config = dict(
    norm_place='pre',
    parallel_block=False,
    init_std_up=0.022,
    decay_fraction=0.731,
    decay_shape='sqrt',
    final_lr_fraction=0.0,
    max_seq_len=512,
)
Each number is 128 + 24 x the weight over its row's rms, rounded and kept within 0 to 255. Layers, rows and columns count from 0. The size above them is the row's rms in percent of the matrix's.

# layer 4 MLP up, 448x160, rms 0.125, rows 173-257, columns 80-159
size [ 98  95  93 101 101  96  97  97  95 101  98  96 101 106 113  99  98 102 102 100  95 105 101  99  97  90 106 101  98 101  95  96  97 104 101 100 103 106  97  96  98  98 100  92 105  97 100 104  96 107 102 112 100  94 103 101 100  99 108  96  90  97 108  93  96  97 101 104  90 109 105  95 103 103 101 106  98  97 101 102  89 101  91  96  91]
[[ 84 122  92 133 146 103 121 106  99 132  96 118 143  73 145 130 111 142 102 138 105 129 161 145 117  97 141 133 127 131 102 140 181 120 120 115 151 136  70 135 111 174 179 151 171 113 180 152  80 134 171 151  90 136 148  95 105 173 128 108 109 129 118 134  98 154 177 115 115 114 167 136 158 136  89 106 105 132 146 116]
 [162 144 157 141 127  58 135 108 130 134 149 133 123 112 139 148 145 122 135 115 178 107 165 151  93 171 114 141  74 138 142 129 166 144 117 139 144 160 135  92 105  99 101 121  72 118  99 156 118 124 141 118  94 166 136 114 147 157 130 161 141 183 129 127 137 133 101 114 131 130 109 108  78 120 121 152  95 196 138 104]
 [112  87 156 122 107 156  87 125 142 125 157 151 128 144  95 126 119 138 132 100  93 145 128 133 150 153 122 125  84 140 103 107 148 117 136 101 148 132 189  98 137 125 148 104 130 154 119  76 148 155 133 122 129 139 139 112 163 112 102 120 132 162 139  95 133 168 111 142 109 128 109 112 123 141 109 164  92 103 136 165]
 [163 136 144 147 165 160 151 153 111 102 162 142 131 123 134  90  99 165 169 134 105 150 143 141 180 119 127 125 137  87 133 115 128 161 116  74 157 133 145 107 112 161 120 138 149 151 125 165 139 137 101 121  92  86 108 146 168 113 121 170 113 137 154 174 159 164 127 116 141 134 130 151 180  87 122 104 159 171 171 131]
 [134 120 106 123 149 148 106 111 116 144 128  95 136 158  94 159 173 139 129 127 172 137 122 113 153 124  92 149  85 130 194 127  97 108 127 155 157  98 109 137 102 124 129 123 122 104 179 125 115 158 131  78 151 128 144 148 124 160 175 125 140 153 127 133 116 117 160 130 135 133  75 148 140 134 161 141  84 126 155 160]
 [156 130 128 143 121 128 135 139 144 142  70 121  93 159 124 147 122 114 107 139 107 139 128 106 130  92 108 129 123 110 108 127  66  94 125 142 117 138 125 123  84 103 133 131 140  91 122 134 128 127 146 143 102 177  92 127 186 121 137 102 151 126  63 170 113 104 140 163 132 123 156 123  81 113 140  91  78 135 114 100]
 [112 114 137 146  99 153 129 110 134 119 182 116 134 147 125 125 137 130 149 121 141 145 134 123 152 166 122 168 128 128 143 113 123 126 131 155 136 159  85 134 111  81 112 131  85 153 162 127 144 117  91  98 129 104 159 121 133 154 140 163 130 156 117 113 126 154 134 125  67 132 142 159 158  92 128 130 167 145 130 135]
 [104 151 135 113  93 149 152 149 152 113 105  81 155 112  89 102 157 123  76 149 138 120 157  65 120 129 148 131  94 138 138 110 110 124 155 135 105 160 140 106 134 152 161 121 114 125  84 124  92  82 156 129 136 151 113 122 118 124 149 173 128 118 140 144 174  75 120 133 140 131 133 139 134 136 143 107 102 131  87 140]
 [120 140 149 179 173 120 137 128 114 147 107 163 191 120  96 110 132 125 125 156 183 121 130 121 110 156 168 138 120 140 145 162 104 111 147 127 108 133  96 146 123 160 119 144 116 115 105  99 158 139 109 148 102 159 124 113 162 126  78 135 102  89 148 137 129 164 154 134 135 146 130 131 150 172 109 120 162 136 125 153]
 [171 132 130  91 153 124 146 189 122 132 165 179 155 100 111  97 136 155 153 184 140 112 155 146 110 171 161 160  81 131 130 129  85 113 118 156 125 125 114 133 104 138 117 109 155 105  83 139 129 146 142 140 145  92 131 161 164 127  82 101 126 155  96 134  96 160 153 138 109 142 101 131 134 154 125 151 135 123 120 159]
 [ 83 111 136  98 170 151 131  96 104  95 128 149  98 104 141 132 153 119 144 120 143 156 151  83 104  74 112 142 149 129 125 116  95 120 135  94 145 179 105 109  91 131 153 183 124 129 137 155 110 141 105 130 166 114  93 171 131 110  90 120 147  92 135 149 161 146 143 140  99 102 119 102 128 114  96 110  92 142  74 146]
 [142 145 142 116  87 158 119 125 113 140  72 153  69 119 113 135 128 118 153 181 143 115 169 113 161 134 140 107 104 135 120 116 142 139 156 174 132 134 161 145 132 132  94  98 164 116 126  81 167 133 146 157 130 197 124 129 100 115 149 136 176 125  98  86 136 131 165 132 121 127 112 137 105 108 137 130  97 119  87 125]
 [122 133 146  82 154 156 126 133  97 144 120 116 117 108 148 119 128 127 158 169 103  91 126 125 124 149 150 112 116 114 186 161 104  97 171  98 124 146  92 124 130 146  74 153 108 100 140 130 195 102 137  86 137 125 113 134 157  97  97 141 160 154 153 134 108 121 115 127  96 132 168 102 102  69  84 139 156 107 118 100]
 [ 97 124 154 147 101 104 160 122 122  98 173 114 137 138 109 119 161 134 157 134 133 113 100 102 102 118 121  97 171 145 109 153 156 132 121 131 126 100 134 130 106 110 157 100 119 142 116  94 138 119 152  97 105 144 121 122  87 105  87  90 149 128 181 129 118 133 146 111 150 117 141 108 113  87 132 145 110 122 118 120]
 [148 170 142 136 146 103 111  99 124 160 132 125 130 167 129 106 165 119 161 122 155 146 133 119 136 132 103  95 103 151 112 156  92  65 157 143 121 158 181 146 113 141  98 135 119 160 115 128 122  72 147 135 133 131 102 146 109 169 140 117 121 108 143 115 114 110  95 100 116  83 102 147  82 176 146 136 127 164 125 129]
 [124 114 126 150 134 189  65 112  93  86  80 120 130 118 115 119 143 116 117 149 142 139 150 129 127 132 140 113 132  89 145 127 115 138  95 115 161 142 113 107  93 110 113 168 144 124 121 182 141 137  90 126 137 141 126 135 149 138 134 141 169 124 121 152 145 129 143 165 138 138 159 126 133 139 104 133 132 135 128 123]
 [ 75 111 142 126 114 119 139 151 167 153 129 137 119 142 120 110 145 138 128 146 182 151  92 132 129 177 131  94 124 108 184 164 145 166 131 125 118 104 124 132  66  96 103 118 127 166 126 144 147 144 126 101 102 120 102  70 130 122 118  86  99 167 153 156  98 131 100 165  89 159  94 142  97 111 143 170 130 133 135 153]
 [179 174 107 169 102 122 141 123 155 103 141 146  83 104 111 137 104  70 131 132 122 141 123 122 118 178 116  81 126 141 165 144 140 159 122 144 116 143 104 111 124 157 149  76 121  99 103  63 126 132 106 152 140 122 114 123 140 153 129 139  87 131 122 112 143 118 143 124 139 136  99 145 105 120 148 136 126 148 143 131]
 [125 152 108  90 116 142 114  78  93 181 123 157 147 149 145 109 116 135 132 122 125 129 144 141 139 165 144 126 136 176 128 142 105 109  86 113  84 120 118 130 102 121 146 100 152 168 196 109 136 144 128  82 121 100 117 117 148  99 122 134 114 131 188 152 116 123 105 125 191 109 119 130 144 141 124 141 141 109 138 102]
 [160 121 167 120 158 135 112 118 138 138  82 146 136 158 172 127 124 172 127  85 135  91  91 154 110 121 110 109 125 154 138 117 118 175 131 132 150 121 133 155 102  67 104 159 159 131 159 139 155 128 159 109 110 159 122 134 151 138 137  85 148 151 120 141 117 147 142  93 152 148 128 160 147 155 136 117 108 127 127 152]
 [142  86 116 134 110 145 143 129 130 106 123 142 150 173  52 134 122 137 130 169 167 129 162 118 109 128  93 119 133 116 146  91 128 159 118 114 153 140 102 142 134 118 122 142 112 104  91 157 136 124 128 125 115 114 114 175 182 102 150 160  75 112 143 135 124 132 144 125 134 129 121 162  98  78 129 136  86 119 102  92]
 [158  98 138 108  94 154 124 166  91 113  97 146 125 150 133 155  80 103 121 110 133 159 116  95 146 118 100 119 127 112 136 148 146 132 159 131 126 129 145 127 146 110 199 135 107  99 117 181 126 154 126  87 103 133 161 155 134 157 107 104 131 125 113  99  59 129 127  99 105 138 109 122 127 146 137 129 126  89 128 103]
 [108 101 156 128  89 105 120 112 154 119  93 107 143 149 143 144 129  80 157 119 151 115 130 117 102 128 144  87 130 124 135 141 104 113 114 128 107  96  77  75 136 150 115 136 114 123 147 116 126 157 131 105  92 122  89 116 106 137 141 116 168 164 137 166 143 136 146 109 154 120 153 109 151  52 124 162 123 116 154 136]
 [165 140 103  99 110  85  99 169 144 173  93 149 172 132 157 118 156  94  94 159  94 154 155 120 100 150 125 147 126 126 125 110 121 128 132  82 107 101 168 155 107 112 114 165 147 106 145 144 175 170 106 140 156 141 148 140  99 144  83 163 142 150 140 183 126 134  80  92  80 160 149 138 131 148 141 100 132  88 134 108]
 [167 126 133 129  92 153 105 146 120 179 154 118 161  89  97 142 108 108 113 136  97 123 140 130 116 144 143 119 133  84 109  89 112  99  83 174  97  87 110 151 121 106 116 132 116 150 136 154 158 137 125 144 140 122 154 124  88 157 124 120 100 135 118  95 129 131 122 155 121 112  96 109  99 139 132 150 144  94 126  96]
 [117 155 122 137 117 147  91 103 110 127 101 192 151 149 126 155 125 140 148 130 122 157 109 139 123 120 120  86 126 153  97  78 133 139 112 144 132 132 113 134 112 180  74 109 141 134 111  98 145 183  75 110 135 145 104 172 140 129 118 127 118 149 135 126 103 145 131 158 126 186 150 145 103 173  74 141 145 125 121 155]
 [148 142 151 204 177  90  79 126 100 113 154 138 100 130 133 124  98 114 146 138 125 120 131 152 123 114 154 163  91 130 120 125 140 116 127 117 163 194 140 101 161 128 158 138 102 122 149 127 124 140 105 178 148  82 135 144  93 142 118 109 128 117  85 116 102 111 149 149 102 137 145 145 179 111 111 131 146  96 146 130]
 [111 103 130 176 115 170 152 142 142 119 140 116 145 111 133 158 119 136 128 100  70  94 167 132 107 135 128 138  87 125 150 147  98 147 153 180  96  69 142 114 107 136 139  86 138 165 106 132 125 127 148 123 146 152 125 104 133 110 133 144 134 123  93 163  93 117 112 120 147  87 103 102 114  96 128 122 120 166 116 114]
 [ 93 141 122 113  99  89 170 127 146 123 154 108 140 139 123 127 138 130 116 121  84 113 152 106 157  83 141  84 119 158 139 165 114 128 116 135  86 128 136 132  66 174  99  94 155 120 131 109  92  92 121 152 108 166 145 139 137 100 122 125  99 175 136 136 112 116 124 103 137 175 129 116 137 145  86 124 140 106  92  93]
 [146 164 125 111 123 109 119  95 134 108 160 118 126 189 149 132 110 151 140  87 122 165 137 127 140 124 154 103 135 111 114 106  97 136 155 156 110  68 108 129  97 151 158 133 131 114 179 111 102 157 127 156 132 115 132 143 130  99 123 101 112 119 166 192  90 164 118 151 161 121 109 128 131 133 188 132 114 131 142 120]
 [122 114 105 100 168 158 162 114 171 160 132 148 162 126 143  93 116 112 160 156 163 155 110 119 132 144 140 126 126 108 131 119 165 136  84 100  92 124 157 177 169 160 120 160  96  97 125 139 143  68  88 126 144  84 135 158 114 144 151 148 110 127 153 143 138 137 117 138 125 179 105 135 140 112 167  87 136 136 114 147]
 [136 131 133  70 128 177 124 138 106 150 131 133 150 128 116 120 101 143 157 153 140 138 102  81 128 112 107 172 138 125 123 113 161  84 114 113 131 141  94 110 114 148 139 146 135 126 104 119 110 125  84 148 134 125 101 115 165 159  89  80 130  70 141 118 129 139 130 101 159  95 143 141  94 113 106 153 121 117  96  97]
 [147 113  87 152 122 127  94 132 134 126 117 113 169 126 133  95  97 118 128 126 106 103 172 115 172 109 118 126 119 112 157 166  83 128  99 162 127 103 135 127 167 146  84 137 134 112 106  85 109 121  71 132 117 124 153 143 108 100 152 105  86  76 128  70 168 116 119 136 137 106 127 155 123 126 139 100  87  97 145 133]
 [153 164 165 128  69 135 160  74 156 140  96 106 155 133 121 149  81 125 120 121 110 160 126 126 136 127 105  88 172 100 120 127 132 147 138 143 109 135 147 118 147 119 146 123 126 116 107 146 151  95 113 109 148 155 145 138 123 154 150 119 125 148 158  78 117 102 139 106 150 121  79 121 138 173 115 102 161  90 139 113]
 [133 162 109 146 120 121 123 133  87 115 113 138 137 134 106 151 128 105 143 102  98 133 101 142 120 152 110 118 168 161 167 149 130 125 143  92 105 113 149 148 100 124  99 137 159 162 109 120 153 166 170 132 138 145 120  93 135 154 131 124 147 104 126 149 125 170 168 139 112  91 125 129 125 156 119 155  83 166 119 139]
 [130 116 113 121 151 148 152 135 106  87 158 144 132 114 107 121  98 132 135  96 141 113 122  93 157 146  87 143 101 147 122 141 130 129 166  97 124 141 129 129 103 127 165 133 162 177 203 122 105 126 130 116 145 112 121 125 146 127 124 122 134 114 108 137 130  95 138 141  92 119 118 106 120 138  93 143 101 114 137 162]
 [ 95 117 111 138 124 109 101 103 138 110 160  85 163  61 115 140 160 131 107 109 129 111 138 147 154 115 100 168 147 158 131 136 120 132 107 145 100 121 126 113 163 104 153 123 144 114 126 115 155 138 142 111 169 122 180 135 108 122 126 116 161 121 108 124 159  85 174 131 141 120 116 110 123  86 187 131 103 141 114 118]
 [100 108  91 141 146 129 169 154 119 111  99 148 125  76 120 189 134 132 134 119 138  92 139 181 156 162 161 129 115  98 153 125 156  87 120 164 138 102 138 127  92 128 150 152 111 120 134 105 143 117 144 132 134  97 149 130 163 148 119 114 125 130 126 121 166 109 136 140 116 105 139  85 161  86 134 107 127  94 145 122]
 [127 140 160 107 148 138  95 142 102 157 127 117 123 116  71 157 132  73 141 134 110 112 144 103 134 173  71  91 116 150 126 138 109 151 105 141 131  90 142 139  99 107 136 142 106 154 121 159  92 139 140 154 144 120 125 155  99 125 106  69 162 124 136 101 137 118 144 118  95 144 106 123 132  91  95 134 146 112 133 150]
 [120 121  92 137 117 146 121 112 115 110 132 164 114 107 124 121 139 177 136 131  71 134 140 131 177 126 141  96 110 130 107 140 114  84 153 127 107  90 150 155 146 163 108  99 114 137 162 162 110 141 129  67 152 129 126 113 135 119 108 134 206 111 102  99 125 156 124 169 157 137 161 130 129 132 105  86 103 136  82 110]
 [ 98 109  98 127 151 127 175 127 151 146 129 142 121  86 157 117 115 140 110 125 128 129 139 124 142 144 156 152 138  90 176 149 128 121 144 127 158 148 161 140 167 118 137 104 119  90 122 119 134 141 138 127 167 112  76 145 146 139 140 130 104 101  78 135 137  98  41 112 156 135 121 149 113 107 134 110 110 129 147 145]
 [ 97 121 180 139 119 138 156 128 121 122 145 116 122 111  97  87 133 132 154 189 124 144  86 136 129 145 118 113  96 107 104  96  76 102 149 120 172 162 108 156 124 114 162 129 144 147  94 173 141 143 160 154 129 127 132 137  94 126  82 132  86 144 154 123 126 131 145 148 130  86 110 148  97 143 150 119 139  98 112 161]
 [ 94 175  79 158 132 131  88 133 134 143 115  76  91 125 107 121 110 121  95 137 127 136 176 155  98  98 124 135 148 148 121 141 122 113 138 147 162 134 102  88  95 120 164 106 115 146 104 100  84 141 101 108 122 174 184 171 139 141 143 140 119  76  72 147 105 131 179 114 129 166 111 113 112 131 178 109 164  78 131 134]
 [149 142 178 153 138 155 103  75 168 139 124 118 146 117 146 113 133 124 164 129 144 136  93 171 125 157 142 126 137 112 131 121 136 133 114  88 129 112  64 129 137 158 141 131 102 130 159 115 115 145 112 143 104 170 153 130 132 116 114  99 169  90 141 101 123 127 117 126 153 122 129 157 160 125 137 118 131 106 174 129]
 [145  83 112 147 115 151 132 126  93 115 139 131 125  87 146 145 125 122 105 113 100 113 150  95 184 162 122 122 137 122 146 121 144 149  87 142 111 115 156  93 152 135 106 136  95 159 108 109 122 129 143 176 127 103 194 148  99 161 121 147 155  78  96 118 153 108  96 175 148 150 119 162 120 131 118 114 110 115 130 119]
 [127 110 113 117  94 119 138 118 118 144 106 160 142 115 103 163 147 131  84 163 126 143 159 124 152 165 114  82  99 124 124 135 144  61 142 103  85 134 119 114 105 133  78 106  81 121 119 141 167 137 117 121 105 171 108 145  93 134 139 130 126 102 137 121 124 145 119  92 145 141  79  89 111 152 121  99 167 131 155 141]
 [146 132 122 131 102 151 112 149 112 161 138 131 128 126 122 122 122  98 173  99 119 134 162 120 104 131 139 144 129 154 145 101  57  86 112 160  89 117 130 127 101 107 144 138 114 128 119 113 154 102 166 117 114 142 103 151 136 138 141 124 119 135  79 137  58 117 170 142 132 155 123 150 104 130 109 151 152 130  91  91]
 [128 163 117 112  96 138 132 145  93  98  77 134 108 115 105 117 144 139 135 163 157 163 107 144 164 112 130 143 158 120 115 151  92 129 145 114 163 134 124 128 129 154 112 108 128  90 130 123 108 115 130 160 113 124 157 130 118 106  96 159 108 151 149 142 118  86 121 116 100  91 126 155 141  91  87 101 145 141 183 132]
 [109 127 101 135 119 157 119 179 125 119 129 145 128 164 143 147 140 160  96  55 122 126 111 127 138 109 126 171 137 146 150 150  91 163 157 123 142 147 130  93 133 125 159  87 130 153 119 116 105 125 169 145 151 138 135 125 150  94 154 106  79 122 150 162 106  98 108 137 103 141 203 116 124 108  98 134 141 100 126 116]
 [ 96 163 119 138 149 103 155 158 167 104 135  99 154 185 129 132 115 106 128 124 128 167 113 143 120 142 130 153 143 126 171 133 171 164 110 131 144 115 117  72 138 108 142 101 115 119 139 122 104 134 109 111 106 131 166 141 128  68 106 125  91 154 140  59 147 119 146 140 160 107 132 132  86 138 129  85 122  97 119 109]
 [139 121 148 130 150 143 130 160 110 103 151 124 110  90 112 142 135 157 126 134 111 141 141 106  91 119 116 142 155  82 141  84 129 140 123 118 152 138 158  87 108 123 142 117 119 134 138 133  84 135  97  79 133 156 158 163 127 110 154 118  98 137 116 177 128 120 144 145 130 134 142 121  79 149 123 110 153 166 117 133]
 [148 118 126 110  95 132 151 114 170  96 116 124 160 174 107 146 119 112 117 123 117 148 133  84  84 138 125 137  85 137  87  82 139 117 150 120 104 114 155 137 154 138 132 151 130 132 142 113 129 122 120 181 148 137 147 190 138  93 141 112 102 138 169 166 106  90 135 181 140 123 168  80 126 126  99 141  86 116 141 143]
 [114 112 179 147 144 136 127  99  81 121 136 128  95 125 144 173 137  97 118 126 146 142 150 122 123 103 147 144 135 136 113 141 180 107 132 162 116 136 125 150  83 140 154 139 104 110 107 135 133 147  93 139  97 134 115 101 172 126 167 136 118 138 125 135 124 119 141  85 108 105 141 126 139 126 128 102 106 117 111 150]
 [123 123 141 123 125 113 140 145 108 102 101 137 108 152 111  78 167 115 118 126 133 147 141 154 153 133 149  94  95 161 136  83 137 126 155  96 119 103 104 140 140 158 151 162 116 118 152 121 139 114 123 114 184 129 135 131 108 120 125 103 137 145 131 151  98 108 155 158 133 117 103 134 178 116 152  97 113  98 125 127]
 [135 102 103 116 165 104 102 134 116  98 130  92 136  89 109  82 130 138  84 144 114 125 157 137 131 152 112 130 128 107 127 114 114 135 117 137  93 119  98 156 115 173 118 149 193 113 171 133 125 126 133 138  94 143 130  61 165 103 130 140 167 151 179 118 141 106  98 138 112 105 163 125 139 134 129  97 158 116 156 105]
 [183 138 100 165 136 111  99  96 150 153 164 137 105 111 109 144 106  91 118 123  91 112  88 127 152 121 146 133 114 164 143 121 141 111 159 163 135 175 153 116 135 148 134 146 111 150 127 155 155 145 151 140 146 116 161 135 129 152 105  96 135  94 114 164 176 157 131  87 166 139 123 140 125  83 115 127 128  74 130 114]
 [147 152 150 102 137 128  97 102 151 106 112 132 121  92 114 127 128 131 113 132 138 121 126 114 137 128 112 111 130 121 161 198  95 147 131 167 165 165 153  97  95 130 106 107 137  88 138 101 113 169  92 108 130 100  98 123 114 114 137  95  94 122 132 119 139 135 136  98  98 161 103 102 142 148 162  96 125 174 116 131]
 [149  94  95 101  90 118 180 106 132 170 171 132 172 117 121 102 157 138 129 147 138  84 127 135 134 145 106 131 162 140 134  78 127 108 113 133 152 146 137 113 112 125 131 136 121 145 114 112 138 153 127  92  98 119  84 126 120 106 108 134 103 130 103 106 125 161 135 143 146 141 118  42  95 170 104  73 113  96 105 115]
 [169 128 129 134 114 151  70 175 103 127  93 127 129 131 115 132 114 115  94  96 156 155 109 136 116 157 128 119 182 116 144  88 123 131 110 180 132 146 114 115 108 141 102 128  93 142 167 153 150 137 113 146  99  82 125 119  90 120 102 150 142 107 133 149 124 102 150 129 117 107 145 144 128  86 156 127 116 164 186 142]
 [107  99  84 156 121  98 139  74 131  70 155 104 137 133 136 119 132 151 116 159 152  93 140 114 127 124 134 160 114  81 155 126 129 134 128 137 131 135 152 108 147 175 158 152 122 144  82 163 153  91 163  98  83 104 109 113 106 134 104 139 158 102 111 134 162 132  86 110 113  97 109 120 104 114 123 125 153 125 130 135]
 [119 139 124 101 133 117 149 122 105  99  87 131 104 111 101 108 101 101 138 102 141 142 103 105 116 112 131 109 122 140 183 143 108 109 149 142  93 114 126 126 112 170 101 140 148 137 140 164 111 165 121 150  95 177  71 130 156  85 143 103  97  80 132 157 122 151  95 128 139 135 135 155 100 144  87 117 159 102  84 167]
 [109 154 103 127 141 145 102 105 103 112 144 122 142 125 144 120 117 139  82 125 137 152 158 128 152 146 134 108 120 116 126 137 136 126 167 134 118 145 121 125 141 128 117 159 148 133 129 123 137 104 128 148 125 125 123 125 126 107 128  99 160 124 154 117 139 127 123 118 158  92 107 151 128 120 137 111 101 116 123 103]
 [122 146 118 106 106  93 110 151 122 140 127 132 141 161 101 121 171 124 117 123 105 122 136 155 110 131 161 130 147 121 127 118 126 125 119 155 128 175 186  73 156 106 120 153 129 134 155  82  91 134 106 165 156 157 159 139 119 140 110 176  87 165 181 146 102 135 128 134 112 129 156  81 115 174 158 142 111 100 145 109]
 [149  93 116 142 151 123 137 160 142 112 171 114 106 101 134 108 105 139  88  81 109 130 156 153  98  65 123 132 123 106 138  98 150 114 119 106  94  98 140 146 124 100 160 108  94 126  91 132 145 106 131 120 143 154  99 139  90 125 122 103 100 119 167 158 119 144 121 128  84  90 170 156 128  80 119 162 107 105 125  96]
 [134 108 127 120  74 127 113 136 110 132 145 110 184 132  98 140 138 131  80 166 144 117 168  88 143 150 107 168  86 138 139 125  81 124  85 101 154  94 153 162 132  87  92 119 132 163 171 162 124 117 130 134 124  95  93 198 133 130 163 130 136  91 148 152 171 156 167 140 119 153 138 151 130 129 112 144 156 120 137 155]
 [136 128 118 104 106 111 111 111 157 139 129 126 187 123 143 110 147 180 126 154 110 152 105 119 138 109 109  97 115 125  75 165 143 132 127 108 137 153 103 115 126 156 167 172 143 158 107 147 177 143 121 133 114 157 127 125 125 168 105 112 111  93 153 178 137 122 128  83  93 118 116 105 148  92 147 153 146 115 141 153]
 [139 116 151 149 129 118 148 118 122 117 128 131 159 121 117 115 150 144 134 137 114 166  88 109 130 167 115 130 113 113 104 109 104 108 103 163 130 158 119 129 115 128 128 112 110 138 130  83 182 144 114 121  88 110  91 141 130 109 171 124 143 130  41 157 118 160 115 138 114 143 158 141 148 119 167 145 166 152 126  82]
 [136 123 161 127 134 135  98 141  87 111  67 129  96 155 131 188 122 137 128 118 146 138 146 158 119 116  97 180 131  98 143  88 115 101 112 189 124 104 120 178  83 102 138 124 139 130 121 131 100 138  96 153 150 123 108 134 161 153  99 153  98 169 102 117 158 158 173 133 140 137 185 136 153 148 117 107 135 154 149  72]
 [121 120 137 129 105  84 138 145 118 131 151 108 181 135 195 132 140 128 147 147 116 163 140 135 134 156 101 116 138 152 161 171 101 128 127  95 141 115 131 121 122 127 120 102 118 157 161 121 186 106 131  66 146 135 160 133 140 109 124 145 129  88 153 129  89 131 120 123 126  91  80 120 109 121 148 105  87 113 132 104]
 [181 111 115  86  78 117 166 102 125 170  75 127 147 140  90 174 140 123 121 154 102 114 124 115 153 113 147 188 160 166 149 118 141 177 171 134 155 128 153 151 130 127 124 136 113 109 137 170 110  83 125  94 124 135 126 131 101 111 126 105 179 112 126 116 112  65 139 124 136 146 127 107  97 136 151 177 138 161 142 102]
 [139 150 131 176 132  83 181 135 192 103 100 110 164 152 139 133 167 164 156 119  73 149 131 104 173 121  92 147 108 119  99  80  95 113 176 153  96 108 135 136 107 113 123 124 137 137 121 126 115 101 131 130 136 161 140  60  98 112 127 113  91 117 164 119 121 123 104 140 141 104 129 176 110  91 121 105 129 141 156 137]
 [102 173 127 167 144 188 129 118  95 130 149 152  92 140 145  70 141 141 155 130 130 123 110  93 143 152 154  85 112 157 124 134 152 118 146 118 126 202 111 162 118  98 129 107 157 144 126 132 130 113 137 112 152 143 141 139 130 142 157 140 144 115  91 100 119 162 120 142 124  85 132 134 102 145 155 165  87 157 120 146]
 [171 125 139 125 109 150 122 153  70 143 125 142 146 152 147 122 173  94 132 157 109 146 113  74 162 118 137 133 112 109 122 154 133 174 145 107 100 137 136 152 177 148 138 157  83 169 131 138 164 162 109 125  92 107 141 127 131 141 144 128  72 121 124 145 146 135 102 140 139 145 167 124 122 163 116 153 113  97 115 123]
 [148 151  82 152 173 146 148  90 160 130  94 153 178 116 171 133 105 116 152 152 117 122 116  86 190 147 113  90 116 135 158 154 169 184 130 168  77 110 130 136 158 121 131 102 119 192 129 145 134 142 162 137 105  93 154 124 108 131  87 104 160 114 119 123 139 103 144 109 112 118 122 128 142 138 102  93 114 102 118 114]
 [128 147 150 157 102 125 121 133 137 102 139 130  88 117 152 143 125 140 159  52  90 106 149 104  89 116 133  98 105 156 111 110 110 110 112 126 126 169  98 123 111 108 151 124 158 143 126 120  48 134 124 117 154 129 138 108 107 112 139 154 143 119 120 112 126 119 156 119 138 125 115 105 117  86 128 127 143 157  83 121]
 [185 109 103 153 184 141 115 137 123  90 106 114 149 147 166  81 104 109 128 109 110 131 163 128 123 111 159 130 151  96 151 160 151  98 111 136 144 145 177 112 154 112 106 123 111  91 135 128 161 140 115 103 100 105 133 132 142 173 136 130 106 131 164 113 150 164  78 148  78 104 150 103 112 125 125 103 170 146 105 133]
 [149 158 114 132 108 130 117 125 153 141 129 169 101 143 121 106 141 116 132  54  86 144  77 120 124 118 133 117 171 139 138 142 126 118 129 138 101 136 174  88 154 107 107 115 121 117 125 114 112 126 134 135 107 135 123 142  87  93 135 109 169 140 132 106 165 141 113 148  95 132 146 117 152 153 156 159 148 102 131  72]
 [128 114 103 121 114 141 142  88 121 105 164 132 141 133 128 117  97 130 146 106 166 123 144 112  81  98 167  81 145 129 114 172 172  96 102 124 120 132 107  99  95 142 129 134 132 174 182 135 134 112 116 117 168  91 121 157 128  97  84 148 116 139  86 167 151  83 156 191 143 131 170 118 136 112 120 112 126  94 114  70]
 [ 60  67 126 101 122 127 143  84 135 127  94 108 138 125 159 167 144  97 112 141 143 133 115 130 111 125 171 146 165  99 108 161 121 100 161 146  95 143 127 137 138 129 117 148 105 119 139 121 141  80 147 111 103 107 119 109  99 110  97 122 176 156 126 145 122 147 117 162  99 142 156 108 159 128 141 142 120  88 138 142]
 [147 160 168 129  90 106 147 133 149 126 122 109 134 121 134 124 127  80 114 107 122  85 143 122  99 139 105 129  89 144 119 144 141 129 160 140 151 146 151 160 176 109 128  80 155 145 147  96  93 132 128 139 189 133 146 139 102 134 143 104  82 132 142 150 143 113 120 124 137 110  88  97 173 104 122 138 110 123 155 126]
 [107 147 131 150 114 124 170  86 141  93  80  98 125 118 138  83 163 147 133 149 114 107 132 136 120 123 119 191 123 149 141 139 109 145 156 138  96 124 104 151 155 120 165 100 146 120 144 108 143 106 152 171 129 112 167 122 162 109  86 146 111 120 136 142 149  83 109 114 115 183 135 104 109  98  87 119 117  99  93 112]
 [147 102 116 114 231 146 143 144 112  93 147 110 125 127  94 104 136 128 160 157 119 118 145 112 143 117 141 123 188 107 157 148 153 121 111 169 138 131 139 165 149 144 134 122 135 143 119 171 110  96 120 142 131 134  99 130 156  93 153 134 131 127 137  63 139 149 151 127  57 101 129 124 165 130 133 122 113 113 125 106]
 [177 130 139 115 143 126 116 138 159 119 153 188 160 107  92  79 161 158 105  94 139 177 128 116 111  94 138 105  93 111 147 106  95 131 128  95 152 127 117  73 122 117 132  94 147 113 146 139 145 100  91 106 181 123 103 148  87 149 133 112 134 113 111 120 155 108 121 162 126 157  92 137 142 115  90 105 136 108 138 153]
 [134 144 141 124 146 129 166 156 110 135 113 152 176 138 147 124 103 141 105 154 133 162 179 155 169 122  87 130 131 135 125 127 133 121 136 101 154 136 152 136  91 161 164 123  97 118 166 159 122 123 142 107 121 124 138  99 145 112 134 127 125 124 103 191 140 158 145 153 114 109 157 135 155  84  91 117 125 100 101 158]
 [174 126 122 126 138 107 146 138 135 177  81 168 110 148 140 157 134 132 151 145 150 117 140 131  89 103 106 132 134 111  73 109 150 122  76 137 166 146 118 115 154 135 158 131 119 115 138 115  81 154 106 120 109 170 151 140 155 136 165  91 147 114 142 115 122 129 121 162 152 143 127 124 104 157 142 118 124 138  91 122]]